Weights of a small transformer language model.
Size: width 192, vocabulary 8192, 11.1M parameters.
Architecture: RMSNorm before each block, no biases in attention or MLP.
Each number is 50 + 10 x the weight over its row's rms, rounded and kept within 0 to 99. Layers, rows and columns count from 0. The size before them is the row's rms in percent of the matrix's.

# up: layer 15 MLP up, 512x192, rms 0.221, rows 119-185, columns 96-127
# down: layer 15 MLP down (transposed), 512x192, rms 0.42, rows 119-185, columns 96-127
# gate: layer 15 MLP gate, 512x192, rms 0.209, rows 120-185, columns 96-127
up119 090:34 59 41 68 35 46 55 48 53 57 44 57 34 33 44 56 53 46 40 45 44 42 63 37 42 51 51 39 65 35 63 33
down119 091:49 45 47 57 40 54 66 50 77 54 63 35 44 42 43 55 34 44 34 31 27 73 61 60 50 46 41 63 35 45 49 63
gate120 081:37 60 51 60 49 56 67 62 51 58 44 44 51 59 45 45 41 57 50 40 43 65 40 48 41 32 50 62 45 49 48 71
up120 085:45 39 47 46 32 51 60 63 57 61 53 67 49 48 36 46 42 69 51 50 61 46 46 41 44 54 41 50 42 55 68 43
down120 087:55 49 61 59 66 55 36 62 60 47 50 49 61 56 68 44 50 48 56 48 52 43 36 51 49 49 39 42 38 50 44 51
gate121 107:39 54 54 51 65 69 50 47 49 65 37 52 44 35 52 78 54 60 49 51 41 66 59 40 33 40 33 59 35 56 62 64
up121 106:34 53 39 58 46 56 18 53 36 71 57 30 64 60 30 60 59 36 31 54 48 37 35 57 33 53 47 44 57 62 50 48
down121 106:60 54 47 46 61 68 68 59 63 31 64 43 43 61 59 50 60 26 47 26 47 50 41 58 35 44 55 46 45 40 36 41
gate122 104:58 52 43 50 50 30 39 55 63 66 48 41 39 52 32 43 50 61 48 46 45 39 51 28 42 30 58 34 54 44 62 55
up122 097:44 35 48 54 35 43 58 55 63 55 53 40 36 45 68 50 58 33 70 44 48 46 82 38 39 49 55 33 54 60 68 58
down122 105:59 35 42 47 61 58 50 38 67 26 42 52 61 31 41 49 48 50 40 45 43 61 41 45 56 53 58 48 35 43 63 43
gate123 093:48 28 47 45 54 34 45 43 45 47 74 55 58 38 52 54 38 54 44 42 43 46 30 40 59 50 51 52 50 46 52 46
up123 097:49 40 53 51 55 50 47 30 57 46 51 53 44 36 68 48 50 44 51 41 53 42 70 71 43 56 63 45 79 49 52 53
down123 098:50 44 49 46 32 35 47 39 44 44 45 40 44 25 63 42 55 46 43 59 56 48 44 61 59 56 53 50 77 47 45 57
gate124 099:62 37 50 57 38 41 47 52 44 51 42 42 55 51 46 33 67 34 53 49 64 39 54 31 61 55 74 35 52 66 69 60
up124 099:59 37 59 40 51 41 55 60 56 32 51 48 43 60 45 57 44 64 37 47 56 42 57 50 49 38 33 46 51 65 61 63
down124 098:47 65 40 48 62 60 66 46 39 35 58 55 42 57 52 52 51 45 36 48 53 63 55 57 56 45 50 51 61 66 63 54
gate125 089:38 49 53 54 38 57 61 35 43 44 56 55 48 50 38 33 42 60 34 47 52 65 54 36 52 61 74 55 42 66 50 48
up125 089:67 59 42 52 32 53 54 41 52 53 41 49 49 45 62 57 35 45 67 29 46 48 43 60 58 61 49 62 39 59 42 51
down125 090:40 39 39 58 51 48 53 56 40 48 48 58 48 48 57 64 62 43 37 60 48 48 63 58 55 41 57 49 55 40 69 44
gate126 105:37 65 44 43 48 53 50 67 41 71 43 40 14 50 64 59 34 40 44 57 63 69 42 58 46 49 73 30 52 52 63 54
up126 107:61 44 37 48 54 56 49 66 45 72 63 29 45 59 55 62 37 47 46 64 71 43 58 54 44 44 57 42 35 51 55 63
down126 100:61 66 36 40 64 41 38 58 50 44 62 56 44 49 51 56 31 40 42 65 42 48 64 62 43 58 35 60 42 51 34 41
gate127 104:51 55 44 47 49 43 22 59 48 48 27 46 32 53 40 56 46 45 33 46 48 65 51 52 39 49 64 36 54 41 46 65
up127 103:44 39 49 44 44 47 31 49 41 57 44 55 56 45 46 48 36 49 55 44 34 54 50 45 48 39 40 43 58 44 51 48
down127 104:52 50 46 53 59 55 32 46 61 42 41 47 33 43 63 57 57 36 55 55 55 47 64 58 44 52 50 36 66 48 56 60
gate128 109:36 46 42 32 52 52 56 62 35 50 65 39 36 63 61 28 69 44 38 63 54 58 53 54 43 39 50 59 54 55 45 38
up128 113:73 26 50 62 49 48 62 40 44 31 45 59 63 47 50 51 46 42 54 60 60 46 50 44 56 46 53 63 36 45 52 59
down128 111:54 54 50 52 40 63 35 50 51 35 34 45 55 42 42 49 41 52 64 52 50 29 53 55 59 48 60 56 50 46 49 71
gate129 102:60 37 62 46 52 48 47 64 41 67 53 41 43 28 60 64 55 58 48 34 65 44 64 28 52 50 56 57 65 67 53 39
up129 103:58 52 46 52 73 55 45 43 71 57 52 41 63 61 62 51 53 49 49 44 38 56 34 46 35 59 63 45 51 47 52 69
down129 108:57 44 62 54 47 53 48 33 55 52 47 51 38 37 61 34 61 49 55 58 54 63 51 43 44 47 53 56 40 51 41 31
gate130 100:39 77 46 52 41 51 47 45 58 31 46 35 51 59 58 53 52 57 56 34 53 60 45 49 53 59 57 19 54 53 51 51
up130 097:53 60 59 60 62 43 57 36 42 48 62 51 46 58 45 61 42 44 57 62 61 51 51 46 74 46 56 49 49 60 64 46
down130 100:52 40 65 56 61 67 44 60 52 43 57 60 55 65 46 37 39 40 53 47 66 63 70 51 46 49 58 36 58 51 48 53
gate131 095:32 43 44 46 36 57 54 51 31 35 60 64 38 46 63 51 33 56 47 40 59 52 45 54 39 45 41 53 48 61 46 52
up131 104:77 38 57 41 49 72 50 48 61 55 63 46 64 55 49 63 42 62 50 45 39 49 34 32 47 52 40 60 50 56 49 60
down131 104:52 77 51 47 58 56 55 54 50 56 62 44 45 32 49 46 53 70 54 57 65 40 43 47 45 62 47 61 49 57 60 42
gate132 100:72 41 53 40 57 50 36 66 63 67 47 46 29 52 48 51 53 66 56 53 40 58 49 43 61 40 74 45 42 55 56 51
up132 098:30 69 48 37 59 51 48 49 38 45 48 26 38 56 61 45 44 45 56 44 54 51 67 54 59 58 54 61 55 60 53 66
down132 095:45 43 57 51 60 60 53 35 42 48 41 48 41 60 64 65 61 65 29 65 61 52 49 52 48 45 50 52 52 53 52 45
gate133 096:60 28 55 55 32 48 33 50 48 54 49 60 45 55 45 45 38 45 58 45 45 22 49 64 35 42 43 58 41 58 41 56
up133 094:36 55 55 48 52 46 56 53 49 47 51 46 56 44 61 50 28 22 44 37 55 52 65 43 46 43 61 60 63 37 56 47
down133 094:43 42 60 36 57 49 58 69 48 55 56 68 42 44 36 17 69 44 45 38 46 62 53 41 57 63 44 33 45 44 43 42
gate134 103:36 30 40 31 51 55 58 48 50 66 72 52 53 37 55 58 57 32 44 45 56 41 50 60 52 59 49 68 49 59 43 66
up134 101:43 46 60 60 64 23 46 59 50 57 41 53 42 48 37 54 55 24 41 44 50 66 53 41 46 38 52 54 52 67 62 50
down134 101:28 49 54 58 41 53 52 54 53 22 43 41 55 52 35 70 53 57 58 53 62 50 54 49 44 53 54 43 49 29 49 40
gate135 106:35 44 57 48 64 44 42 63 49 48 46 67 62 63 46 39 38 46 53 38 52 63 28 36 52 49 51 65 57 37 38 44
up135 113:40 52 41 53 28 62 45 43 63 47 37 68 68 64 25 33 43 51 28 65 57 52 50 36 42 45 56 47 52 47 49 60
down135 100:57 33 54 45 68 51 41 51 56 46 41 53 52 60 46 54 64 58 67 33 43 65 47 33 38 59 61 65 56 60 41 32
gate136 094:28 70 43 36 50 49 41 44 44 60 54 49 36 38 59 41 53 37 61 47 50 54 44 48 45 60 46 50 65 69 39 57
up136 104:33 61 45 47 58 54 52 41 38 45 60 53 34 49 44 56 47 47 32 51 64 68 58 53 44 48 42 55 42 54 42 45
down136 100:40 31 50 59 65 49 46 44 51 48 49 42 57 48 52 44 44 37 54 47 63 42 62 58 54 38 77 58 23 52 54 46
gate137 102:49 51 46 48 38 52 49 64 43 62 39 52 61 39 63 47 48 41 52 64 37 47 41 35 48 51 46 42 49 58 33 50
up137 104:55 66 59 45 50 52 61 64 42 54 38 46 53 47 47 42 45 51 56 54 56 43 36 57 48 55 54 56 54 62 49 42
down137 103:36 44 54 45 44 58 53 57 44 52 40 55 44 52 54 43 54 70 53 75 43 40 64 54 55 80 41 46 46 46 67 38
gate138 100:64 58 47 47 37 59 49 43 31 69 61 42 55 45 50 38 43 53 48 55 44 70 32 56 63 57 58 46 50 23 42 44
up138 091:42 50 46 57 46 51 42 69 53 55 61 58 25 43 37 49 45 43 56 64 50 54 53 49 44 58 73 58 23 48 49 52
down138 094:52 52 53 75 51 59 33 64 54 60 52 44 41 44 37 50 49 65 63 41 54 39 34 40 46 59 59 32 58 52 63 76
gate139 099:31 59 48 52 42 62 63 51 36 38 42 46 57 54 23 34 37 53 39 58 41 35 51 49 49 54 47 61 64 42 54 55
up139 100:41 61 62 64 55 58 47 38 57 54 60 31 50 60 55 59 37 39 57 43 43 44 51 42 61 50 42 57 45 49 32 77
down139 096:38 47 54 60 54 47 54 51 48 35 44 38 48 48 43 54 33 65 41 56 28 60 63 49 32 46 52 44 41 50 44 44
gate140 083:38 49 46 54 48 37 74 55 60 49 65 44 61 53 40 45 29 64 46 48 62 43 33 47 63 61 51 37 41 45 57 47
up140 099:61 49 61 55 41 57 43 27 54 48 44 45 52 72 47 52 38 46 68 39 64 49 50 67 24 35 47 51 54 65 62 33
down140 098:41 45 58 41 51 56 60 63 48 49 79 51 38 47 61 50 58 51 29 59 39 58 39 52 60 39 72 43 37 51 55 56
gate141 098:44 37 79 55 32 41 49 55 57 36 49 49 49 71 30 48 31 50 47 52 43 56 44 51 40 67 50 51 24 66 52 47
up141 093:42 63 57 57 52 44 54 49 34 53 41 32 47 45 56 46 37 50 54 60 53 47 46 56 62 47 41 77 41 53 46 55
down141 097:57 43 39 51 43 48 48 36 65 53 54 59 58 40 46 48 61 41 53 50 53 54 60 38 62 47 50 44 60 36 52 75
gate142 102:51 40 67 58 54 51 52 61 38 58 46 47 44 57 62 68 56 64 66 55 44 47 45 47 48 50 47 43 40 51 52 50
up142 103:63 39 54 35 36 32 70 35 50 29 56 45 47 42 55 45 35 49 52 64 31 50 64 66 70 54 63 54 52 41 50 48
down142 102:43 55 56 48 52 40 46 37 36 54 52 48 45 53 52 30 58 49 54 35 63 51 36 60 39 58 54 37 45 32 60 55
gate143 105:41 46 55 65 45 45 38 56 38 65 48 52 77 49 56 42 33 54 41 55 66 62 68 63 47 42 47 46 38 56 54 75
up143 111:51 37 49 48 43 60 57 49 57 63 46 63 56 43 41 57 41 43 64 62 57 61 52 29 65 52 36 54 48 75 65 50
down143 113:51 55 44 62 37 46 51 59 60 56 53 68 43 43 50 48 47 49 41 59 48 50 51 48 50 51 56 41 57 55 50 67
gate144 088:36 61 42 48 36 43 69 48 54 51 48 49 64 57 54 72 67 48 47 46 63 65 67 59 50 61 53 61 51 44 56 64
up144 088:59 53 63 48 54 38 51 38 64 57 50 54 38 62 45 42 51 49 64 60 46 41 42 65 54 67 47 40 67 33 46 54
down144 097:53 46 18 47 45 51 51 57 45 51 45 51 61 54 43 64 45 53 44 54 51 45 64 57 55 46 39 54 62 48 60 35
gate145 101:27 61 52 42 70 50 37 56 69 49 45 44 68 44 49 43 45 33 52 49 64 50 57 60 56 48 52 59 41 49 65 51
up145 098:53 42 48 42 47 33 37 58 50 43 56 44 39 56 57 50 26 35 46 53 46 46 72 58 32 47 47 55 49 40 45 58
down145 101:40 65 24 61 57 57 59 47 39 52 71 53 66 58 48 52 42 59 42 55 45 35 62 69 51 45 52 63 51 64 37 49
gate146 104:53 43 55 47 45 40 49 55 55 54 47 38 48 49 66 52 37 43 62 53 50 53 59 46 57 50 51 60 20 51 39 52
up146 105:69 44 62 60 41 46 31 52 49 46 62 39 57 50 64 55 47 40 50 54 38 49 43 50 44 50 59 38 32 53 48 52
down146 102:58 39 45 49 53 59 56 56 45 26 59 52 55 57 44 40 46 73 38 42 56 47 53 63 51 51 46 48 60 69 55 62
gate147 102:53 29 58 75 54 45 49 45 57 58 46 41 59 48 22 34 62 49 46 55 60 55 43 53 47 49 38 66 40 74 56 63
up147 098:45 44 55 44 52 49 55 53 38 49 48 51 40 55 46 41 37 62 40 61 44 60 50 39 48 49 48 49 54 48 51 55
down147 105:56 53 43 59 51 30 41 45 41 49 56 50 48 33 51 71 55 41 69 39 38 35 61 61 45 66 50 56 28 60 56 54
gate148 103:51 32 47 54 27 55 41 56 54 71 47 60 49 49 56 36 47 66 58 60 58 40 53 36 35 54 58 48 56 51 51 59
up148 097:50 46 54 44 49 64 50 51 72 28 66 58 43 53 59 60 61 20 49 53 43 55 63 48 42 39 47 67 47 51 52 62
down148 096:54 55 64 71 46 47 46 65 62 38 43 56 51 63 53 42 62 60 36 63 49 63 38 49 47 43 49 39 46 67 46 54
gate149 106:49 59 54 51 47 52 57 50 34 60 52 46 38 55 49 60 44 37 38 69 44 66 64 45 38 54 67 46 34 42 41 58
up149 112:65 52 43 64 46 36 52 47 56 59 48 35 41 52 58 60 49 36 57 52 48 61 58 48 48 35 37 46 33 69 43 35
down149 111:64 44 58 36 53 43 47 51 53 57 36 49 50 40 58 50 50 65 47 54 66 53 69 45 57 56 55 37 42 27 72 59
gate150 091:40 38 45 47 43 55 57 44 58 36 50 39 40 54 71 58 68 63 51 31 50 56 59 58 59 54 53 54 42 61 53 58
up150 092:41 44 51 43 50 46 44 66 53 35 31 43 39 32 47 67 46 63 42 60 62 71 41 26 52 58 53 45 34 36 44 50
down150 103:51 48 47 72 57 53 50 45 52 47 44 39 63 33 46 38 65 49 57 45 64 36 58 34 40 49 49 28 71 62 46 55
gate151 108:39 49 39 70 54 42 46 64 54 49 53 43 49 30 39 67 43 41 46 45 62 52 42 61 60 50 41 57 46 39 49 51
up151 106:42 49 55 30 54 46 53 46 50 34 76 48 46 48 53 42 55 45 45 43 45 58 55 40 53 55 50 37 45 68 43 43
down151 106:52 58 62 55 65 50 55 45 50 44 56 40 67 55 43 59 51 56 55 51 49 65 66 62 70 60 60 40 54 35 56 69
gate152 093:31 25 54 50 57 32 43 37 55 52 59 55 53 32 47 38 46 50 41 43 54 46 64 49 35 46 48 48 53 44 53 57
up152 096:59 47 47 56 44 43 50 35 48 39 44 59 36 37 40 38 47 75 48 49 49 42 40 50 50 45 44 56 47 75 53 51
down152 099:57 34 40 67 51 43 71 61 56 54 52 56 51 52 60 51 44 47 45 45 42 29 56 40 44 52 77 44 79 47 37 60
gate153 098:54 48 52 48 47 43 59 39 66 47 57 50 53 30 38 44 45 21 53 52 62 46 56 57 50 44 57 53 49 44 53 56
up153 096:41 39 48 34 55 56 52 59 61 42 40 43 55 44 37 52 41 57 62 37 47 57 50 62 60 50 35 59 46 70 42 52
down153 101:44 27 55 51 44 33 64 50 37 53 56 58 54 55 38 53 53 54 53 41 39 65 57 47 44 49 44 54 50 30 30 52
gate154 098:64 66 44 60 64 39 60 57 64 29 55 57 59 49 54 48 43 37 52 38 63 41 40 48 43 47 48 50 32 42 60 66
up154 101:72 39 43 50 36 56 57 44 42 45 49 41 57 56 29 57 40 29 51 44 45 38 47 47 58 53 56 62 24 45 54 58
down154 100:43 38 60 47 33 38 57 52 49 50 48 56 53 61 61 61 51 57 42 73 51 58 46 46 46 58 57 56 42 50 64 57
gate155 091:49 37 55 20 59 50 61 61 34 43 43 35 40 45 54 63 66 54 41 48 36 37 42 44 47 69 46 54 56 48 42 40
up155 090:49 41 45 52 31 42 44 40 51 50 45 50 67 45 54 54 48 57 39 39 38 45 58 44 55 60 36 64 52 58 61 58
down155 102:46 67 50 44 53 50 45 42 82 64 52 54 52 64 49 48 47 52 55 56 61 44 61 52 49 45 53 51 66 62 58 58
gate156 086:34 48 32 47 54 52 49 43 32 46 45 42 51 57 49 42 34 53 54 64 44 53 47 71 59 47 48 32 51 71 63 51
up156 085:65 51 49 59 47 58 57 45 52 49 44 42 59 44 61 48 21 29 53 30 60 42 46 50 50 43 67 46 58 55 41 52
down156 093:56 32 51 43 63 50 56 55 38 60 72 42 45 53 61 38 53 46 49 54 50 55 45 52 71 75 47 59 51 31 41 52
gate157 117:46 48 54 25 51 50 60 55 49 52 46 23 60 44 56 41 42 51 57 47 43 37 49 61 53 65 50 67 55 49 58 42
up157 120:45 45 30 28 59 64 54 80 30 44 39 45 41 63 48 14 34 58 46 42 55 46 58 49 48 48 64 62 40 52 44 36
down157 121:42 46 54 53 63 57 63 43 65 41 41 61 56 46 55 62 48 56 47 75 37 51 34 59 45 58 66 23 38 47 45 54
gate158 107:61 38 45 49 50 59 54 32 31 61 53 58 48 43 58 61 53 48 59 51 49 56 58 50 31 29 32 46 48 52 46 47
up158 105:47 55 42 40 42 55 53 33 41 46 42 49 20 56 56 54 29 48 41 50 63 37 46 63 57 52 52 56 58 44 36 51
down158 107:53 46 20 49 47 36 63 54 56 53 48 47 37 42 63 63 60 43 60 49 43 40 57 57 45 32 55 41 45 40 57 44
gate159 099:32 44 53 57 47 56 51 54 55 51 66 61 57 43 45 70 42 58 29 40 58 48 43 61 48 53 45 56 41 61 52 63
up159 099:52 51 36 38 44 61 44 38 65 52 42 44 51 60 47 80 64 55 49 44 56 63 47 56 50 59 54 44 27 57 52 59
down159 099:64 56 55 37 55 53 44 43 55 48 54 41 43 37 67 58 48 54 53 48 53 60 57 59 57 54 43 55 53 24 50 49
gate160 096:56 59 52 38 59 47 55 55 12 53 39 68 55 52 43 50 69 53 52 48 48 69 44 62 55 61 50 38 51 43 52 38
up160 102:42 43 61 39 46 57 55 52 44 65 51 56 45 56 42 39 40 54 56 61 37 45 55 34 48 54 55 42 43 69 46 52
down160 103:43 47 55 48 60 67 28 55 42 42 70 46 36 55 28 56 55 45 57 43 50 55 57 37 55 60 46 40 66 49 57 53
gate161 104:57 53 45 53 59 28 64 53 56 42 48 58 52 46 43 49 51 53 60 63 61 38 45 41 19 67 57 46 41 53 40 33
up161 108:46 63 54 70 43 49 52 56 68 68 50 47 64 47 64 50 48 56 34 65 61 53 38 41 45 48 31 35 52 48 44 42
down161 103:50 53 56 50 35 41 60 40 52 65 20 45 52 31 52 34 54 54 50 53 50 66 59 38 40 53 38 60 56 64 46 65
gate162 096:61 53 58 55 52 68 55 34 55 39 49 56 63 57 44 57 42 66 39 73 58 38 39 59 67 43 47 55 46 48 67 34
up162 096:79 53 47 55 43 44 48 48 61 46 48 49 39 58 50 62 62 46 39 46 39 50 57 59 32 30 50 38 48 44 57 62
down162 092:50 66 39 39 54 58 40 40 42 46 47 38 66 40 66 35 65 41 74 57 40 49 63 43 41 41 57 70 50 59 39 50
gate163 107:43 63 39 60 55 45 35 40 62 45 61 47 64 21 52 72 57 40 49 50 48 50 58 66 46 57 37 51 53 58 50 29
up163 101:48 42 40 61 44 61 49 44 34 55 50 41 58 37 32 53 55 49 68 41 63 41 33 43 54 68 46 66 36 37 39 46
down163 098:58 36 65 48 35 52 42 34 53 43 40 43 45 60 53 64 63 48 42 50 56 61 73 53 35 39 42 48 53 43 47 46
gate164 105:50 51 39 33 61 56 64 41 71 57 42 32 40 38 43 45 59 60 53 42 52 43 52 54 56 28 57 44 49 52 50 68
up164 100:33 44 52 42 48 70 56 41 55 52 48 55 44 54 38 49 47 49 47 26 46 52 43 73 59 56 40 38 60 39 47 62
down164 099:54 44 59 58 66 53 55 49 61 66 43 33 27 63 55 34 45 54 44 51 60 35 70 41 60 49 31 52 44 52 36 57
gate165 104:43 64 42 33 62 61 57 48 64 53 60 65 45 34 50 50 34 50 61 57 41 63 53 36 43 43 36 56 54 55 49 52
up165 102:46 39 45 45 65 51 33 47 55 42 65 46 44 62 51 58 12 40 64 57 53 37 60 35 54 63 51 50 62 28 44 35
down165 100:51 54 50 44 60 40 48 56 52 58 52 46 62 44 63 42 50 37 53 64 50 58 35 58 64 52 50 40 57 54 58 22
gate166 102:66 60 47 57 57 54 61 26 41 51 51 46 40 38 30 59 56 49 66 47 48 52 59 71 55 65 51 65 51 44 57 59
up166 098:43 57 57 53 47 47 46 31 40 55 52 55 63 55 57 52 42 42 51 50 42 51 64 58 50 61 76 45 60 46 52 51
down166 097:38 50 65 55 52 47 53 54 49 56 47 45 59 45 35 46 44 71 45 60 41 52 35 52 59 54 41 54 50 50 34 53
gate167 105:63 44 38 64 36 35 49 27 40 53 51 60 40 28 49 33 39 68 64 39 37 52 39 48 51 46 46 70 31 34 41 59
up167 120:47 45 70 51 52 53 58 75 52 55 54 25 52 54 47 47 50 33 38 57 57 43 64 46 38 41 69 43 59 59 69 54
down167 109:50 64 48 67 46 55 46 34 52 50 54 44 49 44 65 62 51 47 44 49 39 59 42 57 59 55 41 58 27 54 53 41
gate168 094:43 47 51 48 35 63 55 40 42 60 41 29 47 53 53 52 43 35 41 43 53 59 63 39 46 42 41 56 42 62 56 50
up168 094:60 44 67 58 36 47 47 61 41 55 58 70 40 56 61 57 60 52 41 45 40 53 54 42 54 49 47 34 41 52 37 45
down168 092:35 53 59 49 52 64 24 57 64 50 43 44 42 53 55 72 58 42 62 43 60 60 55 38 61 42 47 65 48 47 32 55
gate169 104:34 44 41 50 52 44 62 58 45 41 58 49 48 36 34 39 29 48 43 48 62 49 38 46 55 47 53 63 34 53 50 30
up169 104:35 47 62 53 62 58 59 44 51 46 64 54 45 55 51 31 80 52 51 51 40 49 47 48 63 50 33 57 50 61 66 34
down169 096:46 69 37 51 48 48 59 34 55 50 48 47 60 72 53 39 51 55 54 61 35 35 69 56 56 46 38 35 53 43 59 42
gate170 109:38 61 37 65 59 58 59 58 55 50 58 46 50 54 50 49 55 52 43 28 45 44 45 53 55 63 63 56 53 50 39 53
up170 103:46 53 54 50 36 49 34 64 65 72 41 47 47 46 42 50 59 58 39 34 51 61 33 41 52 58 45 47 33 50 58 47
down170 105:38 52 50 51 58 58 36 36 72 45 53 58 58 55 29 66 57 55 37 57 47 64 63 37 60 38 26 46 52 48 59 63
gate171 093:47 40 31 46 58 75 69 49 34 44 47 54 54 54 40 46 42 57 57 59 37 43 46 42 56 27 56 60 42 52 69 50
up171 098:68 22 46 65 54 49 55 50 51 44 51 51 62 52 54 61 57 46 65 37 46 54 51 49 46 46 43 68 38 33 49 46
down171 100:45 59 44 45 62 51 45 59 48 53 23 52 40 48 44 37 60 41 42 64 58 42 35 40 45 54 59 34 57 53 56 42
gate172 098:60 70 55 64 52 48 48 36 57 45 79 41 48 56 56 49 62 32 51 55 61 51 49 49 29 36 51 41 57 47 43 71
up172 108:43 51 48 62 52 45 63 54 40 48 45 46 48 55 73 50 59 45 47 29 45 50 65 60 34 19 50 62 40 60 57 41
down172 105:44 36 45 56 69 63 81 54 64 61 52 46 55 48 58 52 70 50 45 41 45 49 28 64 47 31 46 49 48 52 40 53
gate173 104:37 65 50 59 65 36 53 51 59 50 68 44 51 42 51 66 49 58 53 63 52 47 65 56 64 66 53 69 62 54 40 57
up173 105:55 42 60 51 60 44 55 52 54 50 46 42 49 59 52 56 45 51 44 53 40 64 50 37 31 59 51 33 53 18 49 58
down173 105:57 44 56 48 43 48 47 64 62 48 44 62 49 72 69 65 48 45 51 53 63 69 48 60 36 42 37 56 32 37 45 51
gate174 100:29 52 49 60 44 60 58 57 40 52 46 55 41 45 43 24 27 43 40 55 52 46 51 49 45 46 40 52 59 61 40 53
up174 106:48 63 38 55 58 47 58 58 65 46 55 56 45 44 49 41 37 39 49 49 53 43 37 62 34 52 52 44 69 46 53 60
down174 109:48 58 58 44 53 53 59 54 39 52 50 55 42 72 69 43 57 56 56 59 41 41 54 40 56 51 56 55 52 45 54 46
gate175 103:43 36 57 53 48 52 48 72 59 71 57 40 58 52 42 38 49 40 50 41 44 53 46 45 41 35 40 57 43 39 55 50
up175 105:50 48 25 66 55 49 32 45 42 50 49 48 56 36 47 62 52 72 40 56 55 44 47 38 39 43 45 47 47 48 54 29
down175 103:46 63 46 40 41 47 57 40 54 41 64 51 47 66 44 52 65 19 59 29 40 51 50 35 28 54 58 57 50 31 48 56
gate176 103:53 42 35 32 33 35 69 51 56 57 45 49 52 50 61 49 53 56 56 51 64 30 61 25 55 35 32 41 33 48 62 37
up176 100:48 69 56 54 44 48 26 43 29 50 35 52 53 54 41 58 57 51 29 63 49 77 43 36 49 51 63 34 44 46 45 42
down176 100:54 53 55 53 62 47 46 52 52 71 57 50 49 28 49 42 45 38 58 42 51 48 38 56 41 52 62 62 49 52 68 46
gate177 096:56 49 47 51 64 43 40 49 60 60 55 57 26 47 45 43 66 51 59 51 54 58 71 45 34 58 49 46 62 35 44 33
up177 097:53 54 62 46 52 42 40 52 66 48 59 54 50 50 45 69 68 57 38 46 71 54 72 46 49 42 36 58 46 53 56 58
down177 101:49 45 49 42 61 54 65 63 52 55 46 50 50 46 49 49 52 64 57 60 49 58 41 57 42 47 74 44 57 45 69 28
gate178 098:55 35 55 56 41 38 42 50 59 68 50 57 57 50 52 41 44 37 47 45 41 45 58 59 45 52 43 41 42 44 47 62
up178 102:46 48 54 47 57 47 47 46 48 58 55 53 67 67 51 57 55 51 56 50 35 56 45 45 55 52 53 26 41 49 59 59
down178 100:51 62 47 41 53 42 40 64 62 69 39 51 45 66 53 48 52 49 62 65 61 44 49 52 48 55 45 51 29 43 32 71
gate179 102:46 49 39 65 66 48 33 59 32 58 51 49 65 50 45 39 47 58 44 57 43 39 41 45 46 48 49 52 32 46 41 62
up179 099:37 76 62 36 38 50 40 49 46 35 36 44 41 34 32 55 60 57 51 44 54 53 54 37 67 52 48 47 37 53 49 36
down179 099:52 59 52 47 40 40 37 58 33 45 46 36 52 42 55 58 50 41 55 42 44 54 51 69 35 54 55 44 58 71 64 71
gate180 107:60 64 43 68 52 53 63 45 66 55 48 58 67 60 73 31 57 54 48 33 53 39 34 55 56 60 39 51 41 55 61 48
up180 099:26 53 47 52 44 43 32 66 42 47 51 54 42 30 53 56 52 47 48 49 43 56 56 66 49 36 46 63 62 55 41 38
down180 102:51 45 53 36 56 41 66 57 52 52 63 45 59 48 49 50 38 49 52 54 45 59 68 27 43 51 67 49 34 58 64 30
gate181 097:65 49 53 52 32 44 61 55 37 41 58 55 59 33 44 59 54 39 37 64 28 55 71 48 34 57 41 55 46 52 44 54
up181 089:54 38 51 48 54 46 49 56 33 42 42 39 60 49 55 39 69 53 32 55 54 43 39 52 62 60 68 41 38 39 44 43
down181 100:50 70 44 47 56 63 59 54 54 40 52 49 51 42 58 49 66 44 40 61 36 49 46 51 33 55 47 46 49 45 53 52
gate182 100:31 67 63 52 31 61 51 47 36 57 58 55 36 55 60 51 29 49 51 37 49 44 30 50 47 47 46 49 68 47 55 40
up182 096:52 45 64 69 74 50 45 70 73 50 46 57 33 50 49 40 53 61 44 52 33 57 39 67 46 40 50 57 44 53 50 49
down182 099:49 44 42 54 61 57 50 65 53 53 51 56 61 48 58 49 58 44 45 50 61 39 68 41 58 48 70 59 53 49 41 44
gate183 108:40 58 50 34 40 29 36 38 69 35 67 63 65 44 37 39 44 56 44 50 58 43 52 56 42 44 67 42 57 30 51 59
up183 113:60 46 45 61 44 39 62 35 40 55 45 52 41 53 52 54 73 63 49 35 65 36 38 66 51 43 49 60 58 57 50 60
down183 109:27 54 59 58 33 47 35 53 50 61 49 50 35 37 54 58 46 56 48 32 49 48 47 54 55 48 60 39 67 62 38 46
gate184 101:60 57 47 41 50 51 56 64 43 64 41 56 58 47 43 56 61 52 39 43 44 76 54 44 24 45 48 40 39 67 53 53
up184 105:37 58 63 49 60 34 54 67 49 58 39 60 57 54 48 56 40 42 66 55 60 50 41 51 70 60 62 37 36 45 52 61
down184 103:49 42 54 54 42 55 34 52 41 61 40 50 45 60 51 55 52 45 33 59 53 49 47 55 56 51 51 50 40 55 50 47
gate185 105:37 53 46 33 44 69 52 66 28 55 41 70 46 31 44 61 55 66 35 34 41 62 54 45 56 44 62 43 71 66 43 53
up185 105:30 49 44 48 58 39 42 62 52 61 60 51 64 57 48 46 54 64 38 31 40 49 39 46 63 29 62 46 55 59 43 44
down185 109:49 53 40 60 65 55 43 54 55 37 57 55 34 55 43 26 40 55 45 62 49 62 31 42 41 49 24 58 35 36 57 59